From a checkpoint of a small transformer trained on Wikipedia: 12 layers.
Each number is 128 + 24 x the weight over its row's rms, rounded and kept within 0 to 255. Layers, rows and columns count from 0. Numbers have three digits each. The size before them is the row's rms in percent of the matrix's.

# layer 6 attention value, 128x128, rms 0.079, rows 0-50, columns 0-127
104:120110125128142114152131136120141142147114121122132139129136143126137128144089145200160131148179131172093124128169133148153111113134138104093131178165123133110123162125130148128141107115095131081163110084131149134138088141145086077109115117139172121149087128145127157116105108082140149145121124177128134106132097110146172125126149078098131141194100121167149126132156127110126143105159
101:136154152126126161127080123146137111176110166113136141126146068118116182117078121157111073131076103142131103115123103111179100153109143159127167111092163118123128130108111128137124128108091139111176129168142091063123083128130128104095131123103155133084126106112134135153140136115140115157115134124134154129129087097158127151125143118096133118160152125130166140104126143095137140116122
092:104120118142130094142163159109161124108113065122121145131115176122099118154134110127162107123116180105137124136111164154125106123131109129099180158114134122130100133134093126107158115122113124088141111107111151182145134118145119150119171098125148147098108118131099176151123152127145096105138164110131098160126108110107079118099092126180154101115143111151179160094131118123118131075124
103:132112116154142105142128116119177159133140132101163079127109107137112125132140133127180097147107137137079117149080154144168141105098129130107121137109106123129142158160156116147137123131110150101123091120101134136150097142123104054090173102116102134090158145158098125119119176119136110130125177115075162151110108173144118130109115100138145116153132144096104142100134128180107138124139
085:133131144110149133132174148132148097071128116122102150119111147099116115088151174171131122133161116123153122147156122146073099144106128120144098103118112106109106149102157158136135107113145092142154182121153140144114147160092151177123094110141125149143115152117176133139126093152109140112148135101136124144133087168095138100096107120131120139116114113175102187139169119132112104174137
098:132146173115135106153180147132095143128167155164116182120123134134116096112112112116125109110149144123131122135122164120090098126135169092152107094107106122084115110139159152153119120126092142140063156186168142145121159110099118139111151121085112141135101183130150074120116136139132122085080115136135091123144148139110177094140122140114129132129118143133126135151154141123121108158165
104:118157172130125125179132105085141086136171134123099115138115131150108138158098149135127151150110141075138147149136139139069130131115149118173145147094166131126119167128114148149118107123120160131149171175145123128141133097158156080155112117087132161088134168107166164164158145130158138143130146112153161109096131122154176129122114102111137132147149131122144122139146076133114141154106
105:131142138099153147108189139145110145097132132182147145138131160123127132120150158156115133094166163107152128150132133123071128117116088083168116181175108130098102155171101155127128102109139146108119126106123141122111141141083131178115106108119123121119073118131125126182126110169142102105138119101124137160171120101102144167129144141121149143137134142155097135154133131132079104117150
105:135097094142099153103089149147151139154121129151157117127142113112127121149116138150168131142144138145153138132143165118096112103148128101086076149139152131161133144148092100107147160124139137083140070100099116179128103151143107129136125131140153127074142124161131128136120122130114114131140154136142121090156100110120119133108092106110184155171145157155080122145136142204087132122136
105:147145153098131124149161104095121127151145126121137106138139113100147137132136138110118138156078117083090136112124145083151175110132119131118088122131107129134225118151099119139130119174116154139084148173125112176103081093135098119125168097096146152104151120141151139118105147076128098144142096119130146138121137088122123118127127115111126078134131161131116116124102101102149161127131
105:154160117152135127123170168107163170143124110120123108150091136095127148112149128163132126161162153111139129120109126091083133121104093113096189097118086121122105147159111105132141121128154129107172184112111131113120121142101131105161166148128120136087110180133109169160129117119135133108136145142114122153159145137119128077109106113121178102088143111128123141122089130099139099074120
119:117106107117094110097106154120131095154129106105118141112129096148135093140128082133136111125135118131137127143122113133146100121122084100100089095152137115075119107103198101135135108164140099122121094116132114104135106122164103143153152163177125089165128127108126160103118078147111127086138113171100137110131119184148132086091129118106132110161148136131148120086128133187106114146130
092:151164144153126102118157128173090105114154113134131124138118120137111115142163169116125134131153116140128107119136125155070107141170143145130138131142160122122115128094152130192132106137162139178167167117131159139102157124105162183140098183125123139125178147102161124187162123173104118128116154120138121110131115171108126090139127150128107143105125098115123148099127125150123097176119
090:135135101123151114111111110067104125103134079103124130113131137124113147127156126125118104121106105091148122128129129132150201150130113189082124112095086121129122131149132151105125160109133100144143149121137141141138109083134086120134125092111144133127128137194113101074072131125116121111099137120100088145115129115137073100108142140140115086125096144126172154137101136150104171111145
104:137103130112150110120138124167156131104127142128110158104101122141112095130142136162091081146104135118150108126112159157157157100103147144105117116075140124101093131113160167112128135118141103134118112143132111184084135070183130122139131136120077156139133126153100079084120156102109154173149181112108140150129139175120114144142140129105150124121133108134094138143105166143095160112135
093:148142122145124145101096121079112113098105140153121079145092136141158152113110147144157114164150136169076139100101102128113126113155153154128152148100122141150103112115098141100144111128109102163139142123097124130131155117072165081121099116135104153087168145173117136164121102126161160135139143105099160087092119125140147151121134102128105154121129098122074128148144149117127127113185
095:141142126153158133110139145120115125137163153168097163151135137149128159159091150117132109124118127090149121144173121140062119116158088120159190148140122144157097152138102126105149106097080154128134137147132106118109096088086146114126098141109144124094095113099119109190156116142134134094128106097180153159140127061109140155133137159134142114120125118118113112137113116101105123135143
089:130118092159125116137097125153096114152140125097068133166142143139137112162129089132108117157159124150118127119081150109154156151125110145090134066179133127134118091146150073095118121098172140117134157126131144137113130155124136138137138116138124125122163184136142111108143117152120146109103142154149069126173170110114086130103144118145145187100108122152140141171129139130107105139141
098:114110117129142096192083102139143160151140144101129122121149141122105129126092117148156141149119154153115125106159116152203110156132180103141106134150145133181139102076131136107109139100118144105123141116143137133132118123173109096118167105118140124102147091137145120114123154100142157162114131124138107165111135086158117171138140096143162143147081144150107100132163151140109146175106
101:160097162091122104124055104139119107146139167138096084143164119119102145107111152128159157136099156138125103128110128131174119134140143121129124189121184125137162139113109147146138164112124137126122122160128140146157102165123112124128114111123081146104174138126142150164162121096140096091143147091137155123090087118157105130116129140136139151123157166116096126096118091151103135103104
097:144133094119128145120136125143097148122110090120099091155138132085160127103156101189102114138127120115185147172183102078086138108122113108126129161137116132103090130162104167102146107113137134121128116107111108128097139127072131155128127129132140099143100140103110146148128118105122089104187120131153143121157141076124126142121124145153098157124158139148141157138126085111105090120166
107:138155134131115148101066105128134075149130111160179121130143084130129151113088139094113109118080115119157114102128117152087100147126120159165103168126118120180105142152081149117111119118133153123160111162144097133105084122115135135129111103143158138098095088098150094185107153156123134154113094097139144129124134082139157134132135144127131122154144158120132131142125100178123144144117
096:191117113160104107147102120108139134134123205083105105146123129130123129122205143130148067128124109152113122130135133146153179154113116135094110115078120125148122100124127099157134101130132122143172147142138137129126108113080137088115139127137112146139178135175134127131155106129140155137098088086116148141119141152133101110123120110082121102129129138129088108141150128115076151147128
093:150170167085175095163155143096156182130153142125121106115110120114124107118111156111135121129126132111105122102133129131108137148142149177114073129060077127131171134137149147122127111159101097158106142160139153164135106136130124128102148138122105148125083132183140156080084137128145143099122137162087094134134115148153106107134141125128128118119112138157170118103125169137134118105110
103:090147110151128142116144116127093122118111135155127117114109181128136160142136136119130137147173162115135153151125128120112126104142132131161165140159102144133107095130071139096158095121112138128152122106100137118122164092102109150095086161106171139099126101134115159154145105136125125142146108117154099116122136049106150192125138126113113146144153099103097138146157086106151130144195
104:178133105156149131105116142135134131115085150102089180121106111117144151101143153149143064133161107121081129134123088110145109118110124166088139091128069123149137103131154135104134112149097130109145130085131130186110107098121119142118120108102123126155135129180151144096124125136138154154152095159115106125169150089119101125144188137129140113128128099117135153157118128116147179124141
101:123125099138113102108138105161108131123142108184101126160147110135132102162112081106096104115131137141164138119143075102097128105133146131156174146100094140108124112129128132126134124111124155115126090150137151139107166126125182135142117141127123143110114156113122135110131176117119086141116140116143130104133165118122135147122152107109132160121166092136187110140080068099100044132147
096:120147110075148154089125147148125142112109120106146126116129108134154099105102131172105128118143105118120110123116068140113081103104099103108088137106156123132106079073159103148125133141093091109118089080169095112139113122105124156135104137162137116114117131161163149079102127159113145120148104138137121104142116065124153138139149150141138149138154108133111103103132167155150140104090
090:098133135162134148123138149084105137117130096128089083132118123131167138166123112124122139140099112126142149135093176119143139130150113143127153074144129132129154106109136082094144131131137076180081139133105124139077087124079166175094153157154146117092107112136087162147109117123136155121118126168138150107121099143116137149108100113158141096100123106157127155126118122114168120169140
110:119080135114125110140122129164182083147168121128127194119127126155125127168104125086134136144126148063144129135157136160142108139134126112148158111123161134113110160114146110176108178139102130105133127156132123175114103120164125150163111172115132146115129149085121107123199132153117135138084115126140144121123081144102145125133093142096158159104106118150123138092151140118112127144120
103:152122123112131113105147123126125138164133140119141144130140167116133172091104165136157145150064107091126130146154102103143121130107101121142087181143116134167163103111099158108133122111102148102127141135108116140133082082113158137128118086092131144111127136106158161156120145093147121114167125096146132184123125071133145128135138100125097089125139139128072117120142097112076153141157
089:158150109129131140098155129161132155121138132142107100090116096153129101156148142107144082104128108115118118090151100106089100110110116121150161145097116132126153110082120116160138085156116159109148175163135113157096096112153133155128092133135159102102119146129182166130143148123122089149153141104132123147123099114126106112125183126125127090124136169113132108116141073132118147172069
111:149126134149147130152138142150134110155175116127105093146138116144099108085098150111162154145109139164114113104127165158155116159137154121111110144143166123179166153107113159131106165112138124122135130125125128185147099168175114101133139120120121113139161123121133117168121153143137077149116130124161109158121107110131126114154074126110103198158117146158183125151182149126128139121110
098:114100131094110140067077091109122141113089119094140110099117136095110165081131165169171089138155119104092148130131090092131125085094145091121100107116085138142110109115126130111141082093146112123149162118149152109124094087100092102140088113142114118118152141151139162096117105115124167116157107103146147134119106101124125136104115101113124118133129125093091114156140111119141127140121
100:143157145142155135100130113114148112102120166147135111138145098116162183103116177124111126139144077136116101125139138178090152115098129135135114110140114113141138143105139138154138107121088161144151094086108123130096088177057108141109086103146126153142111106131135095127151142166143146125115089096115109128147156104106155138151168132101165126129100111133111143171123098139088108156131
100:157118141127139118160115122118145133127116163126110153128148095142142124113135141171096088092090105108105129155190111127152118127123106153131104177144141128102115129137125129137146115151120163199110130128118117146103119132112144212096113123105084133115106130103142126172109116164131135119159108145095140169119074121161095101151169125120121143138154125141095108145133143107074127135098
092:113107131126143141093145137120073097125181098139126110135127133115125107100084159137132163128142150143114137142108156109109112137111134167179141130133108123129133096129116118111113127131094099077073085143126168089159157178120156143132109120104155127106115066119141128132120110141153121102112143161129116074113120112118192154123118154133121142151160117165161112172145112130124108101156
116:167123149079130126098137127116164152133125213097098138141172105127098120110124195138099135113129101110109094083169125115141117126121146118119137105074125127130129148155135173110111110144049111101152121155167096112119137090136126109131126110142136141154119166143172104111165129121140143103109128126129164109142133120122121132143124113098132151146142158111165137149128144131165140148104
099:173141134101125144143089119156142120103098159142129078127121124092113132074156100149118060130165120104159092111096138116136145126117132113111110139070175121095099102126164123113109110138156115101159126087149095090149131156111096085124084127143120176139144151130146127140153133141101112091142130092137108141150139123120122127129143157128161139132138161146098158133127128181117129116093
088:171131128134145139090087125165094164098120126162110117151091129072118149137160162179175104132156151144120140116142108095100153137156165141076133136095090125133125112140122177064122104142118132148114157122149151164147110113129135112130125121119128170154116107140162145117104112092128151109136128130099117085144156108133119141125171113156145093107127096102132143131104097126108128088149
095:177124135119153105140156140125127129096095175115121158148086160135108103108140150161126145139185114125108138128139148125159131112098079120126104142152142123099105111060109139154125080143103108137112134084133129114118127165091173150126117120126089102127145115179114117180106090153155143159127139108115102180122116154131103121128108120134143088127112113116102117122140135105113189131144
090:092159147122140147098112114122103118149152122145154122121132130131107138081096114103126141102135116137148126143118107159061096149117092108140127113109127120083103123138111146111106103083131155099146132111155118080187133158086110099085063118106126136145115100099118106143087107184148136132130106112165134097125129098119150116144117152146094140168137151117145089132143117099111097111156
099:138130122092130137082100169121101071131157089117131083132130120117144091113126139100133112140106103127121135125123121095111124113095143138084094117139124116112127130162171155133088078149130136107101114164174124187149111135139114144161135123115122095147137186104153156108089130167112121128147132118188111116134113112102118070124117140131142145126142140134177147150086135117153137095113
107:129155120192129121139127144059146137173148156089118117151141143134126176131119139127170149130111126127092145116119112119108093136127128142120156128129116129147165147139083129138160092113067139136163107125102171065146104135080127106111149131131144119088118147164138168149162111116158126111096091149135096120122134092137141104109107100122123149144137129113161156126146101123160121117176
104:151114144094122142064072099166128111089113140150120122118134080157117142137138165094138091126110120114108112112162097158179103125130123139150130126101153138134154123094155131131125130119147122133177108114131122146112109128152149143117125104158127116150154109099142179074128124149123125105138124121116166110119094150115082148126179147102122094092135126108133092106150150155112135172069
103:131163149125133150125132139092129089118126093122148129118168097139138170124077148048110110157123111076133126133090100125126139158119152123137102098150078137156132103139128103102128124148102133081134156143131139127129138121140186109115142143132108172134141141089181146149136143136109134127097147123172172130115133152120162150131139138116122119093108101132170121120111085098175107138100
091:129130145141097104086123118141176151118156116137098127136120132129147154144069151126137170157077172135114133142108163125100122142150157127121111113099195132167124135129103128101121140125139094126106134095107136182142156101121128095169130173144036138112108128139143151119157142166121135137147171105139116114114118156140161120131093116117109133109158105114101120107138151152122117101134
108:113118122132140130143131100116122102094123163118118171110104160121126125144168162160142112128177163086131170145143097120161109099115125141159138151151106148122107114141111133139137154108151119131171151097105130175132130113125141135130077146084153126129124131128099149159172099123106139136172127125152149138119102109107133209140126123129158081118113089136078134163138129078097156152143
097:104108109160081097095123114105143105121113105098130139146142146127149166145143092120109165119125106110147135101145093119091128114132100090131126105143140139117098136106112130138140119101106121120114130087123160120075183118095147201135084197158096064136121130125130113154180100154123128125124103127115107125139093140107112144113092139122140141091143084136134141111127130103108096128134
117:157141128130143141132154132126109152137144115184132170120133138129132119114085058127137119141151143131137108156120142114092093129137098108116149069138134124143121114128124110133121203135148088087098111153132110117118108156139143120153130138106107128101098152121134052103150097142141116135112146156153116131140141093109156116126130151140087161120133128155100117066089146090133073120131
083:155123126158118129163104143119113156148131149138131150162166175120132112158129093135163175121168136162120125151148159139095093174138112100112115122162169125153120127175131114111141143115196106118115118116104138111174119127130165110128160119141106105129107146154122101083112103088179162086119076111139150135144145149118158115126114113145132118168121149122068134118130116112135114125151